Weights of a small transformer language model: tied embeddings, a variant of Adam for these matrices.
Each number is 128 + 32 x the weight over its row's rms, rounded and kept within 0 to 255. Layers, rows and columns count from 0. Numbers have three digits each. The size before them is the row's rms in percent of the matrix's.

# v: layer 5 attention value, 96x96, rms 0.0867, rows 0-36, columns 0-95
# o: layer 5 attention output (transposed), 96x96, rms 0.0921, rows 0-36, columns 0-95
# q: layer 5 attention query, 96x96, rms 0.107, rows 32-63, columns 0-95
# k: layer 5 attention key, 96x96, rms 0.0994, rows 32-63, columns 0-95
v0 079:154136107162083158104111098141057116163146099169157153125156080133123140136095143130146144156159155096173121109169108123175097131066100104160133079118136096141140119141105130092119197155133141123116092126217080188107077203108129118069170148141100104188105136090123154135142155127176195107
o0 081:183096142081139093085090143101108066136087149159146116167136093152099113078135184095110095073142127140062153112135129126060144159233145214084168142106117195123155112109141109115123125114119173127149103110114132177125162098173138159131159148142104125097135151138138071124159116168138120123
v1 093:129085121202098163151157165186103092112146089152122119101107139164104126114178100146058108175143100112118183075129146114122120152118157141127066131146124161136163166128163141086148038150130174131174137091088135179142155167086152075102151151140116110133095111184099146126107187170167146104
o1 094:125198109107094157117175169113171113110091204155179211155089156107163144123113163106128111077173167120089051171075089127096140130166161139126138130039154159190137126135095130131140109080126103129135134117142074111125111124120089125142132068147141130123169082120143104103106125134157125153
v2 091:117098147180104167114150069145076145171144111093076122109118131140105147103139142153159128152095165091155139083090120148144127114094115108143100150119128095186076162102180166125109131152154157139132084126090083184144078071137172156089149128171073111189142130123108169094113139187205165075
o2 088:213143120067107061080150139103175080151095202173141122170141132142126139068153179112098142128171089120063112113156157106066164150162103117168158147129095215153140065132151131103115082105120196136127127109120099131158134122159092142123129124132126130084132120145112095100115164143107117140
v3 092:092162112105146179119143049108101185193136150133120195178135133140105081153144149087145121124128145149109108181128114093102101120126149107095084051071130152168079109118093116130129135122155138142136088104142068117132153079078117183164131188091117124144124146106111149122136086124154173215
o3 099:136104181099123126109097140107112126125144125130119072068163090137130147051157147105141067145096130150098143115173107140143173107133117150112068196155113064039149169114169095151129145207144155136153101139120065157154103118184117105146142089131156126133117191119141121097127204121099125129
v4 087:156119114091093155112065141139090116096129170149160155115098139092093113116155145047127130167141097136160128149136101064084073164128091115199136066141078071146142141116123107158058149083125096141126139124166067147129106196122132091095133158132155087116076141123123110117149108133184173177
o4 086:127087143140148122106151130080064131101155098120130122155176102161121106099123142125120107083138143136083147135154094197087188092174168224104125194111166168060141113115118094057154140173140149121159104130154065134090138077103174119148169127127125122130117145165116069138142121144153072134
v5 104:113098099173033155095127127142106104137159148080181144089095154088105168128142167133122115096144168129162108136187103114062076118126100100141128156159110099192095185164119147105050158137132115136128191124137124132127111147163166124182133141175110105130059131078113141114090171153173111145
o5 100:169116163142143107107122123132061132112160139142127127167109118191136138170120187085106138098123105088085142159088168170067159129165153171126107159077123164099108060090124136103129090131199154076112102130153106156149069130066141114170122129117110136098067139199103100133155121170147125190
v6 103:143151080145129150181081163077097119165175105134138085146199124163176091080106129093115142130057131116157140127090149110186172114118115156122150153160121124157117156134072106109122135108128164139113078172142109085076166061163130226152157093123143136139151131151164124147097118126192111096
o6 096:187119139138185104038133154134151126166066111127104127116181151091111187109097105123153175164132094175143124118094117105082119162122095119110186108145112158149093114100201120124118147157151147153083150145099086104127101096139089114056153200138153124103135165070104118089171182132146125125
v7 089:164140099099146063142167173106168127134109118091112147153106157131105100114106132098143165126154128149132078146132132120119145148123110141114111179133108098059139088130184120164192028105135136117058102137187135089139101157151117130154016084136147159137190141132106090127121160093080142127
o7 090:039125128128147122184125112141125148110109076114176072146122118159170083144131147165120143139109141106164180136159131097176160142079094081129139103205107037119115131123123163143144137150148105147079154156127168129066211162082136119117170140117104152145069134085112162138100091129144112095
v8 094:160123076098108152110130118192135142081157133163201107158089155064086184169080158169185151127098132109157086154155097116132148154083110083157165136125102044117133105093102138140098143101130082118130108159130082143136113188179135138158122148170092127191149149148080093108100147124114130091
o8 096:173118157126181077115156094101113084145150057121146106171146078196134106132170160101094140118167122062093198124112147128125140128160097152114164130175134119087134115114178184091131124159103210127111073095142146143108164118113190129143144149110132086113125106141095076114135062182144147134
v9 085:160096150164117160078173113138132145186112113153129204128152187099076093183183134098077129099116149150090105103144109140118166112125115124125090095092137075109141155161130088111109149167114135134130154088138101238105108130110109102106136095122183139110140132079105168078136085067115176111
o9 082:121185146163079139128096137092135095173117148152141081154117101150137113113101170153146035114105149111061157123151083103122107122171159201120121167100109091151144133149126087145109147149179130143120039215123153130120153112104180104156126139101073160131144122131155088120125184074094107132
v10 084:177122092167117165132148106077102137157079090133101162177144124106107135126131135164162128109103141091114167107127146075086216186162160105098119171069130092121135213103158121116106110157137107043165145114124118125110135138119145099124152073152102113117195147115175154115169103165120138063
o10 082:135190143107099120122102164130153106241107082200139137139132160131120130132135129123129164114186089131100089120154096159124120100180156075120136109121078133152064127152120104165115125099124182108087116186120146134159153125137114149115084176092098135089189124133081129101098082112124067197
v11 091:122129136073164150167074207151187086121130113170120107120134079170104142120098085100121136102152132139130166148080106144148175184145158211145085120176132102115137084119177097127101103141091113106156115161166109080144120084133126106112137150010107114167136115130162171149111128113144098134
o11 085:126116079138125161084201086119117142091139093091072157119159140063122143107121091182138130130147152203193149149173134133071109104167161089107141132082147114129135222106073124101116174140163100176126138106123088126097150128126080099145126128142164091120185112137141087123165091083117151137
v12 086:124124113136109183113107148137067122140186179108124148141113176161083088132157182107164130132116110136151106167165115088095065131110112110177049084174112099174123119090114134098056137095159127145107095112183071109126133182121168150143106149110104119142119139075095121098126120086197156184
o12 092:142072118107144107079127107097113131101131096129148103158148076205126112079134152087122110123137128134083146136165112136071197094154104211109138217113147092065115107098147116111146108197173170125143104126149093146127116093097136125142203137132140115132086162163133082129133163183161106152
v13 104:160119173134134139065140134169080120142082110193078133096100124082086126154169139128181167165116092120122163115119130147103131171112051116125113137164176101099173110074118183118082123144166141144162149075083149179150077147146140051092146125093104097113161124083118122089168139139130175107
o13 095:115097107088024123098127111096213080168119143124142132216125157172100099147149155105105096131136117088103079102148121107130117104200170167164149149129099125158175105118110137123084163098086126124183078157179129123120169130094144148160158115137099122137187078153170128135128115146121096146
v14 087:136119107198071125151098124130107106166121142158136117101094157177102144157170098079130129074089162127180137128163126127158119185102122182155143105124118085162150179093117118157089134112130172134185055135098090156139094090101180143117143147118069116195080104121144166092093141138206152137
o14 089:172146157099160121052149109116144063156112116125132168141139130110132135072127194143110135132155140099123161144132142126052153144216139179127129162081119163120145096126131104088115102172165127122130119087157016127091148082156100133140146115161115116131099078153122089107168201147122131169
v15 093:164141158136153125118152132107146136151137097108128133208213105165030085132166112134151126066121140106104100127117084165106164137122130121126099101123146087132103162185192073128163155149113116140128074126136118197130152124111111039103137134029103155133123149107141151116099112120133153107
o15 087:153142111107081072121121087107168065134116122175124120137133107129141145063098195143113075129119135141111149131165062140056094169118137129073163170114119144151156190123116075133137120152162149167106093150095127172127178109155133148181125146074141140150161188128116041111146143075122163127
v16 098:109163141096140125129117095185164165125128126142120135178112129206183099125092113098085120198166118157104127130080097098123121086108133161098072089147101160153165088173181075104149149144127165132159126110150085135068193164092090156109120210143163128175128121143086135166130096128144137089
o16 094:150131110126171175143137165090110069069150181143121094088139094091148110091165157121167053092126192188124102118159074106114143129115135181088107109140171145131128191144099105123161129157103118192097139101153127131122084149147092093111147078124163107130178170114183155078140111076118146097
v17 093:167163090173139090104081161018193129106139179123144111104165172140109156117124119076121146092163084128185129148152094085089108146139127093149117107123103101120150093164182156146073083121124091148132130101151124112136111194150159126166096106081118159102207126114161109086112129092117133152
o17 093:035117128145139155143130086172094212126120033134112082163092093123122096157107077168136116122166185099187130142161148164131161111091172128135166136179106085105095103099138108129134120191172092130148156132131129127075141122087130119139113168112101122144106109156170076131151122151181118101
v18 094:121104135116156178111113112141079140120173177145125170123105137149111125106128187123115167202112131104175120135078148126156145057153146104158135063138108142080114053141101104055126179072138089180105161088144112138101053127154171146094169178127155108120148135175168112105118115118147163106
o18 097:159061110126115123127150137099125219079122140141121082140125086136125111126099083121146128105172112145058117073138113136103141122101150194170138180112158184091144098083141121179094161140074167138193134162112184105145094105125181128112096135150195111118195101092116132107149121152143091114
v19 096:153145095164118154064106086111109138181156080124126183163163128135087105135094118136117128068163176114176132148145089085145109126142136144151119101118137127176101107131131121128085183133084097107118096103183064176096127126085100155137102125043155141166106157060149129148151085128212137169
o19 096:188093179091145100082134137103087113130136123134117073161130082126127161063130116113137086089122116158116178124188112155055130139190168183084142142103117109022100169091120095132151135158170170160140100123104128153123122095154125163174125141117097136120118207135124118147171157091124121111
v20 103:162119087237096154147131135101069140109141077100190102075101175180062129156138107108146150116055091134163093166146121103156148193147149139112116106147073109101105175113156124131127133104075161094150150145171128122120136121162150137137097102102091120172134126157106158118112129070181138154
o20 103:158135148099159095103148098111081141178131112152162146155143146160141097104088208091168172128199138099135197130108116118114137132168107171140166115132158051117096098109134100100096104143219112113085106124091081132149101073147111151159166193143148101104104143079101106109152125167126096161
v21 089:140119172132109132078130154076076134086139171104164141098120126134106144079104191112139127198133127162140108165140101104099063120129117097177104128146119131111147122162154137114150117126133112220056140105210125141126083179153146106068099145098161141129081150142121108134056097158186142093
o21 089:095043103096137120144126116084090178025140146158160108141109100190138074076125164129108127096131149143117133109154120191125190156114166185117143114106163164096157048085140147108174102143142145141122100122104136124116147130056178125131141154143149145104099176133101117143145117178138101097
v22 100:133121097132101136159106157204104101155144096166149115154093108156112120098170104092146102123086107111162161117180128077142152164093077171124156142145100115161131156127084131137067116144103167100213101149071095210118152110095142172142122122099104091157087135142080178134119128197189137135
o22 092:184156166107121133065187145087167042145115149129128160176165162095118190111139182101122112112157136137088150159083097149075134152206128127085109143109154186104126135113116096113133131165135133146121101070146017120114120089135093124137174101137116092110136108135140095115170153130134130150
v23 104:106125141133165195129119080144140102088146143179137137096077178137137130094118154146109138171113168114142118129152170163150065061169171074145133099148082169179115139171063153061105094100130158160106148074090130113073119125148108123151150155091142088137058130184124121129079115175130116118
o23 101:137135125125134163089115201118145196068145130088132134108125095147125167155124094164115124111159133126141096155080093163119154142129180149136090183058187161080136109108104136164127131081099071124146144126129114074174031154081140127131088095133189161105190090132141128106131120130133173103
v24 082:162087084167123122157137134130107153127162124099162086122092117129047131130138126150115157047133173090099128133142111149148176122149107070125182163106068151163065149158143079107162138154115095093126136135133161080112144182166154082157074087224131146080103147135138114127140161143095092149
o24 081:126159165140138092152165107149099169139118102143174146122115134164135143195089172091135158154162056074139142130109140117149079161103058132117113134165137142106061087112096131128104101100157185107087140155080174180137106116168141125131100169075121160174126147120043140147086071176152133123
v25 102:098126125033134205154143123163103152172148196137110170135109175079138101131116143133092135170123107146180174143102144104208092091125106122145143096101099141131102131130056161097089192090119126153073129112142154119132083139120150171136060123148139109111139129112074119167121140074131171126
o25 101:149093161161159111097117166093070193108131151104199084113109074168094167168144035139161122170118105156069132091117145095158140126122112148130094167157153107088129080140118099152106145164119098131170102172150173144128132104085149155146150101152165107090098123134168161142127148144065063102
v26 095:166143117139165111082115091128153143140142074062096142153162055190091089142167122107144159139142119114132118144140082091117130130120180183134186125116150138169129116170148121137150172102078145131145040168117086134100151089094124180113156153037139159138158141087157139119171077122164149118
o26 098:140098140099132073115132098078134060179120127155097099166147143081092115043133140137188074091116095136111166129135087131050142145138101114138170114143133144050118196139152087118170124182147157158139145085119126157124144126210098140114121141094150127136147167110124135149172172091130162098
v27 092:130145141078170127076097102156081096064162166151122134112122142193166137144151135054132154131135117135120173143122174183109104146095110162137118101143088133149162087117119141141155171061121155215161097163041103160102101132112133175116166113124089122116090107150094110139133079112177171144
o27 092:130071128118117160067125106064180103120104124102137130135129133096125115117166101132120088100132162118149144183104107109108124107137147184163134170141160185092171122125110129089153127160068105173155134090132082086128098111193118086137199108153191131178109085143159109061148213135085127127
v28 100:109123119241126100164147111084081139194132122098120107105105149134110119142112099175162123118114202123149099161118117134135189084129138082092178169099128149170056169086164143102116111132128140079104122154079141092090101079154171161170160117151112152138174121184145140123129152142117103171
o28 090:185148162119120097120121085190132161160117142124104135098147130134114183107123182105161187152156092102142139091130181114166107148111062077181137145159088104122040046117173155121122096125142156088110138144108140122190138123186056144100088135136122153114102105092078153124101124148146151149
v29 099:145150162161175156062169046142068109113151164136073100186139098162122099190161113114154150125129078098132117153124140141118158126091118126131175084086164088183094064071168146148101153141122086124141133149104130124125117130104119109111128149228083139177105135153131113112138114152130178099
o29 095:211099127107110054103108111147159111175107141126128101101111140127142123080158167104122109115155164099076104115155102130110108092177099140144141152178102153138120130188116104077119105136061196157217118069117126130174155145219132159107167124108150127117169115167077124118092122141126111143
v30 097:143166101100151147121099187173179138114132139180150180156069107165130127141147049065143147106124118123158166164135120080161139169089188132146116123096125074126183106116129125158084100088116088101176076132108064185096112159115114105162114142050146114168148138112151118131171098156111143123
o30 093:091132175136161165080160112085138100124148062109109110148141130080133125111161094162113078103137182133117158173165089180119136112179172169110141179132161115037104205135123134132141155171094105176129118096138059123069171101119136162128118078109145125131127086149143085140149108069140146125
v31 094:121145128104158036097109107144129116105158116141115100116099129179120148161093082142101133160128088141152157175112144135180208096143111111126116101171129147093128041071130178122128143107085123078128138154101127096106111125139098097135089132084122120203173126165188142177176089103100141187
o31 090:153066136113129155145182090160123161072136089104086121132168113077128122136152095121218107139164163129204167119167143103162116136099116141147170105172128059067116175126092129109082144126062118132160144106107179090160131138179117154109196107131134137127106082120135161133122066108143133108
q32 103:131069129120142154130104098157085167130146114115097134109105052111143175100102100125127157164088112115123127107115109124038138161094138152143148138129137136155131101117138127115187131183190124147137162117126100172145065137120107132180154166117143125200105092065153175200121108223152083125
k32 099:175082137137087091130139095153128179172089125128102152135141128084144110122107134118187138195077111099163159157096092197107143140084106156120120113185139159116115088082161121031138112099146155123162143086127116101147138113138158130108132131132102105187062141100135155126089073208177138105
q33 094:134143105151165079097134093099089152152091071170175072120086101153112132109105161128110090154106101105097139117126128150141163117097096121136204162064119048114137086117170089147106105158161138111156084167160139122119146086081187132155146134113120109165129143183062126192133158148191106138
k33 099:127093122124147070115082093088130151173133125132177123136101161179177092110143119132112139146121087115096135108089120126107139150102100156137141168136100086075073124129151123149134181171152170149127107141087157142092221097145124140144144196093137155104067132143054088165087140192130054136
q34 102:110222144158111138127132200149161073112110121165138125173088109177152163151183141097099120136109139170106158144054159126130124135146102169081137091056118128139117150130146130193120075141107101160143136113098161119123144076135119117181073078146106075138155113087139114104177158074118161102
k34 100:203148139155132201123091171092170059100130158116116169112208150143122127133113151133125104108114141140152150129135138079157114107217131163141103130096147100136104164114151141124119160096120094091124112098171115090065132148118096098123128110117168119034168084172131099133109185081096170126
q35 098:127082135133093149124156118090130164123098173175119098099136135158084067172168154127151111138103168122088156094112107093139136158146136170139139113203165151165183061122108117133130156114193065130095156110110148172158103181152096119148185089107126115085103068079190153091099121171118123152
k35 098:123099117120107104131182128154130108122141183147114150147139090133101094182085164093148132170195156098133110110131119119150141185118086152127130138120148104194174093095096175087075114099123081081079094124146161077159096164134156105163160071213122091141115132137166180095113103189136135089
q36 106:122135148093136128152168125118130089124091104130178131075130105132111103143136135206154131114171132118075090122203168088097149193166191148074181152157116080132132095139101072113160089183096151073103112067161142118123130171135113143076145139169139101120121112103147176166184105156120116090
k36 103:148125146107141113129181090155131102108174134163162126157098083181156084155094171162167148175098181137105137147158100135118122146166132129118163090216137112107155161118108150085122059151101152119111132124125157124026110096141156138104134079090088074133093109124138093104108073196150115169
q37 089:151152113075123146150081122134160086167148119124125179133109117059140151106133110146137111139137124127135043177103116093124110154122174171110117147064092191139085150122122105111182110065090127141150172094087149140114094144158108090108103119099189122212103157140176174162074160128142180122
k37 095:198103132131146164120111158166158117143107139102161187111117145093159094151151153157133141070080172140127102165102109159134103074099185080119049071103150189145122135150097091088164095094070144149194163113128147136129143101148126105101103069103133183173158106089157106164128133143164151141
q38 102:127084086153132141128110116126099162210122173123141091121153099098090116163132158075132138153138077063073163109195117094142181166119156140135101134173195142142149115107187144131139154141204172103128177139099088176081141140152137100092102164132126125105148114096170100083115154130120100189
k38 099:095083088117117098117165172151127134134105122126162101176076090148086151128152173138111165136158151089126148113161079166142183137087123154102103156159087138152146069095138185150142149101184152122143123133069143119105136137083204145137132150187090112186143126071160132083101101196171105080
q39 093:173144124081115127122152114183100168087158151164144145147182102163121174093133158089146155130075162140129128102103072090121135119150098149148132168127090048116105101147168163150166162161168142179107160180120153132102024129083126129127128070158145144128115069178159184134139100146143110116
k39 100:196118121115112086124098158102081129133117139145093108094121100133132111136096159106185137182101127133191141067122144116155167152096050107134134168174153122188120106115143184085067104081139158108089141137139130150195072125189158128107120152113158093138091151084138177143088134174134168088
q40 096:091162197089163092154136175115132134131108182160077063129127122114143069137153126120145085116086134142150140170171168118179115131182146156153189134128142103172149079102080111134066091112107078122119093059140130165148144184168092134125126139145199124144077102142139114124102135133137164074
k40 095:138087120194118099136148103151177131110091131128111158133092089106093083163107148094175106162230163130095092140165137089140149149133097132153195129125095102143126100136136179070107077165065051125126109123160142156140075097158118116156179108161145108110111069176172114127127113142152123154
q41 106:131150116182100145108116131072107136153072101185144135120136175164150165192124164108117174065107141145130149208092147130148124187102152183105074145144127130125092125055126081064076081149130187116147157092124097151126145119138121149141137142087143136139094143082075117112136086155169084121
k41 105:129225107143166137159109139133108110181095181162152113120180149090166064098131113136134111070150088115101182157149114130080142133158118165108090152060147144127141112143155101154139118120184137161121114118162166098112144157122109121111130095093108135084059119138057076133156203109132081159
q42 105:108152138175112148093112089101164065059081146062113159183098119132104167112150160157084118119129135125161089089186133082106126101173178164103163133116137159194175163140118099100104152119070129145169138071135151121100076144123127093134071149120149156132200139098097134111159157171123107132
k42 108:103206120115042183136100118169166155119171159154092133156101093113119136110088156170097144126068154153119111190126103124143085063161204150117149139115128153147158113136076100105124096108122078098167096119123136125061120114170154147169092113085138159135124109155166103109083183115088127144
q43 103:160150126115100135112139114142133147131158081106132123107109083147095120158122123105120072148159106141137133138118059155119087164093129117163123040106084102174102187111117137089160056157142070123097083138110113119119160186138129115191111083133084156193072211101158141078106107144163143123
k43 099:110092146086136145169097140088087141123144198113140115066118177105200124087115150104159047093147074128150112125180153150118128117111166108123082083070139106093126198112110111146150184139174150162152098143095139128151110125118136116111159105093105176088132173191121126169143099067106097121
q44 108:133134144101111115104086119143138121100083084164113141148139166165146203109106144099131070135105124146133103028096143133130155115118122135115113174118077093157081134089100114124116216161168149172134123198106174166132129050140166138094165162178096114110120122170084138099168171129151102112
k44 108:172110146089138126089068146110138144169110138151109157122144143138102162098123086141166146138126083152105126077099145083081102141156105116133147112109135148148146103160107057140088114133204167108121138161108147138112130107134086130103128242088141136099127155129109157110079227173078081177
q45 098:128093165085193110140175151119048166147136135173133079092101107131130114120116145114124173141126127089141170119154160144128079122161152077153178143141124152103139157064109130103106138133166101133096123145136045101160091129177166162081144162108171099156098142127036116133135148206153159151
k45 101:148127116191159073104140088131105191183149078149128118135073107120142151122176089054135145159145089102126121167119123108104148139078088164087119096138065113116138078145160134127154143179130141140083157097097130208124136083092140112161166115150141124123115147168131133112189089206158084153
q46 097:152146147074118135119136153117179162128114125161161133112137123169145120195136093175128083179117135135063116151060161086079124095123159108112118097113142201114077094102072175135121053133123124124159136127110166176158210120093150088149171101078113129115095105134137114154144156103125187090
k46 104:208096135119131193130200179087161102102105181135209177180172150182111084212141099125149122092143126129117073156093130116127105121122093176139119094131168140128128105116122098149109128105114114105090156120157096087080112120082116056125138060124117134160127108142108136145109119113154105142
q47 097:107188164110124085122148149098191067167113084144114107057152144196070127139130114144132109104112125160193158141151118090136093100130094086187155074116125101137160099108107061164147107109170126161118094139099142135146155136129083124183107103079072170150150150111131110121066133137114132068
k47 100:076153129130115077175118098105194090096135151126118174114145174121166055106103182154129059171156084123137101128151153104166046148081139134146107119102139113132159185129151103106123135145140132136039134133140124147149140137168106110116171186139159171160122123185143127128161160057090137103
q48 089:153163188058176152101180152143081122154161168107217133093144149132126106157109156126139143092102089102056165145114077102174131150181096120137121125085133135067118068105178095149100102121129147105130131098139126146077109170098139144135104097136148080094063160129155144179111110142175136133
k48 091:155132127153174101121174221082104092112103158130216117134074069171172103143096180074095148119122153084140094097118132181132182123106092148070103150130115146127092135155130182132141164167120141121096151117142171170152108070091147161116128074132084121106080116107127111160121089134143118130
q49 097:158159098188146106093145165105115116141125096131170109193127120115134113104088124165137174175149133159111133162080136171164128159102147090082171101150141112067119153171130160164129110146134131094104120202127100107120188078142100160123117116108139116131152052080106119157211110113057140193
k49 103:129139098134150138121096110104095098150141102140110105143220122160125103158136142099131143125098138174129195133082137103098134160192161168181134151172127059113090146101182131156111136061122134135061146093099111106095149155072097131137103124152156053112141112082128095129166049123161166098
q50 093:154108126144149126215108112159122167096155104127069092100125121125141091139118056134119189137145099111086109186187129144108097125083117178129126142122156106126096035103140140155149123195157151065143108086131092109150176139118126169121116175110118133131147127140093131140147130202090077066
k50 096:145104131156099108123122070177107158174116092090141127133132137149145148119134151155170105180140089123129165133153093181092107162116109148117143140234097132088119124123134140086169091160136151116138123110121058153138111144145162150131150132107058120192100109122024109115098100156204123069
q51 106:115124123117105121110066161110110129128131183091117121134163149070151119128147104066084145057120068134125133122083087159131140065142149101171140162124128132175162103198095116137066107122100129148203132125188133116143156157076128164156084128127132104102108152178105117211124088149176113170
k51 106:065137122145122112179116120111140135127099107108126128127067173106161154089162123138093097052155191125126057146066152190093152108168112158126186185094111189107083098166114128140166115114108113127151131110187141157185165119098104195098142136146113123089118117172140134182120139101158114107
q52 099:130066140131164219092094132073107112093077160078137135156131110207093107155090156128097081105125097089135130145106173160117169143162170119126104121123179177103118124141138094096100127106162167136080172170109114192124133092110174122082094138091131110131090135086148105154135153197107110102
k52 104:083125133147134181145163167091163187144092136149112167148079092179139099150060132085085176085121147127115124148069091164090158139096131177087117119135127150164181076066173129160150140147165127102137144156095143143072139139056129085136099133155138125168091123120125133081133162164144079171
q53 106:096097092130104144129118114116201053169151148196082164086179145145115112125177137133109151154163114092085104088081083152091164071161156110118138123169071119190189123180118091134140097193116145119154134105114147095182141133183112099121140140141081107126163164142084112128126117133095141161
k53 112:094125128128087132138122103141170078101205141104109155138090208083144115095165147160101128131140136088146088116100121125143086170175159106104128080152085171124163180134083092148117116083121181087107151111160124117055152149169182193153122091099109130126180135153122168134148141130182073153
q54 094:123153171166092174162124109131097138080189105164085084110145169174095109147106085107164146113142158110144123100176137155158156123158087103140087082148100078111148078123135113118099168158150131038120061177162107129101138113158113097111107145127120171088085182169113129061129072117126086138
k54 096:051136160102098121145115131143073101163153119166132105056062126114119201122107126109122099129164101123088128113171143148091142155128149093133106106109101095122119181150142109154104162196187172109086113178140088170151132137182166166160139200111082129074122147147087137136145181090115109144
q55 112:136026097124122120196109109102155130136142116127086136120144106132170115149101122103138106176128113120170144152141167144130149057154142127114134097130087091154154194155168103110106099147144152119141116094082158202147123124178132066128149139179153067161156160113157115136030120100102175086
k55 112:107082106141091157091152121198163186068070122087139143106100159081122106118128102154103121139115152104122090092140148086122152140140168104141154050134103134139136139081152095147134156177108131113212140151148175155035110135211113095101134156141143153144155135110121101111173124127167086155
q56 103:090206129161089160108133123159202115093138178136128115157146153089118209121136112114100040150114122061082089082146092165109135093159126217070150119136166150167138132123095139107134167151152136112149133141122137145119123159100080115172093108126128125178142153127111156080166133139134111181
k56 109:167144157082109147141097210136149092151148168204112128150067144083126172115134180095113129086101112093176086144109061161148111102144157120123147102141090148126126145140070116116102119123147174119201124106091129101115106118148182197180125144082088163162155101162108160125088150164155117099
q57 095:142091131125167114173113086091084178097106129095135078169088061123149085132085145110116097122161143165059076132114116092141188171150157143073175175153097069137117134090123117098125129126125105158085120137173171133152144117103118158126095121104170145177097160121168127183137078141049111126
k57 103:177111146115140156180105077147068196134116115117129114084144051146160089155070137122190117072151133150054111125146121138104164081155168115157155138155154082124120133113143098153132138151137206110167130117103221150112133148145121122137117104103141084072123135117091133140087088138094069129
q58 102:150108095166106107103138120136109189142092106045171136127152071143099118181120152080114133153105084140114184078114062051118136106124091143128122190112144085162108146135135171106136120147115112118126108117128209087150186149038159114147146135128134113113135143138141124184180092163142095143
k58 103:136080135104168148176113120080083177088118146131186066125128109175169109134096097157192145112102073122168120107139158133152141077151136171104146174115148137090097127111092117151118150102190092101147095143134199122153135139143149169113180130128124117117075152116109108163083110113082063044
q59 093:133122136104163080149106145093143127131125137132094055160151088108111159104106144143162164157147140099122071165112130115203147127118106113094069199109169170121110119135100118116112153083127211101117131113089129103095134108153119165106052149065214159151131145207091140143134117128091101142
k59 097:162158142177189109104079156188110152148126083135140116095093133097148158110161137126159174074145158147125118134088082146103129100058174104124074126170108153147098110199133076180136140101149163111152159141125140164133155102166121155186122133090140130208117084063098106103093119138159094094
q60 099:172121118107111130126092181131145177124162162073072080135177164202127110108094119118128114075155138156160125155099108187174059133159070136149113103123140131192101132134096154088125112150049097112072146145106111139102130154091100154126127121144132155099083092164090214120138143167127146126
k60 106:166109147150137143162095139139122142195096166146058108079106142087148155107101132064174107140145114167176110110106150131115097194102114111141199179103169116137153173126142158136125090080144070119089130153116105120192015113169124102116161125184155116122126125122105120139149097100157150131
q61 090:146167096157127112116148161108122117153124126087164091160150061170109138160094142120112099157163133116110107137159059106165189139096081091131123096125151088150097162134164119151151101122148174124122125157102125131073137141075075101166069101098089187192128200142158107136151076056109126176
k61 101:105135144073150106193106180103100119123139142124157056102120142141197115083087176130134110062153115118153133112179130170157133074086159131148098105127125104109087172091148114202143203112167211137154129153089140142099156120156146176125113154113109151115156124104133120144095109068113108075
q62 114:169069163140176148129149120125132186077176173103106153059124085184112157109119155117175169148109139150115149114080167124141135155107121087102141155110149163045087121090204103126125154143109103110084153095166172035167159124126145183136119136120121102129097112129094139135093154145092116114
k62 115:174113131205175160143138097162083171062121119148114147085183067148065124165109118100170172202104107142100133134092126117139097164116108113074085172116168093115095156133140122154139142146151145107109133106150110120122099134090087153117145062111186131114078157093060185096134140129137137113
q63 100:141146068130122084169163114141161132160150147104120105114161160176110143086097155124127115126137127077142143149105104140114096130154116150077145148137161116143168141104151099115169120159111170122087181169094161114162142163116071161179119101173099190183151079066080230151078133105114081099
k63 105:191137124130091095145118105163148129146108151160113132134076137108145092096095171083162142174097111098209158100111069132165074191096109080131174150194123108139156175125126142146134106054140154141122127108117155093143090153175171122117136142113154113176109116089087137112135074177153198099
v32 078:089125152091111107124094116129115161149169170180135109145103139085163127178090161135112072119136100135108139150148100120148173170127198101106185119081119193179067113120095091167048122173060143100119171139128182113149134144181123096089154151155105146113126112099152129148137172155076166109
o32 071:161146185160129124101152089117098062130214113138168083160108107060143171143116099049102199144090130112173141100131060113139115065163133128117160143145152101134111135080160135152103141112130114147123138152151133123125142134088161094160122156155124091097152109172152155164101210134089078120
v33 085:134178032146121079152111119120122134106101123163163174099091151167117156139141093148165178153125108123096141099160084172120041163102181136131150168118115141131148083119139156179127157094100093128111105140193126113120076108146074144025148120128141136078097131094137118155147122100153165156
o33 083:148160135112119093134115170099071100125159147113086194136170092159098151147129084151116147166130097174163117105164095135104107160163199179119153137117125111122170086073116090150092144085163132146086103122100151131078092149096139157127137226118127166149154178056096122132139089066123136107
v34 082:145125096088168088104174074117147102119084116132169076119121062143128133132157136092114176132135115122102106195142087161146090166156103191115100106091115138089137154120118093113144165113177102154159132178178195114165128053122150199162077139159122133154139133118115128048172128096143156127
o34 078:096148084132145067085153120101121073087070111058148108099161190149112106116118162157105144141127139126093084122118178148085092159126128126119139154150166132137159091140148133151098155065112142117119145080128198093241151159090135153175150171151155109155188124115148109123105088106147154147
v35 080:141117103113151105092161172168158075159096100135087117150117126124146127110138168103124032136093188104156125160186123116085129090093168151198148122161147159174111093147110207114101153155138134129153138155161135075056142130127099151149135086138169146135119132106057135148161162077103129078
o35 075:162110173080119095059204104178142120165126145136127103127137114179085119144122117142117123093137197087132151145107122196076096156123130140159117164091100145160070096124144175158088115102205157133091127144146088190127108095166110131146119148117175149129152076150067182121102124142113141080
v36 089:086198159162154119174099142158117107133143149130053149098142108200106079104132141080104152154189109141154110111169166086132081085179119147085116100135145147119112101105094116102139154152135132121159127132117145080148123112036097083144082174146163201146100118125161123133096067151111158104
o36 091:178139142124146139137124062160059116178126146165097128150122132143154105046097138103116142092166079201093103108126151064189139117139115130137162117132123186160118092150182113115188120135151096141145121064190101164114152163117108184119112164127115117108129092080139094051138122163126123106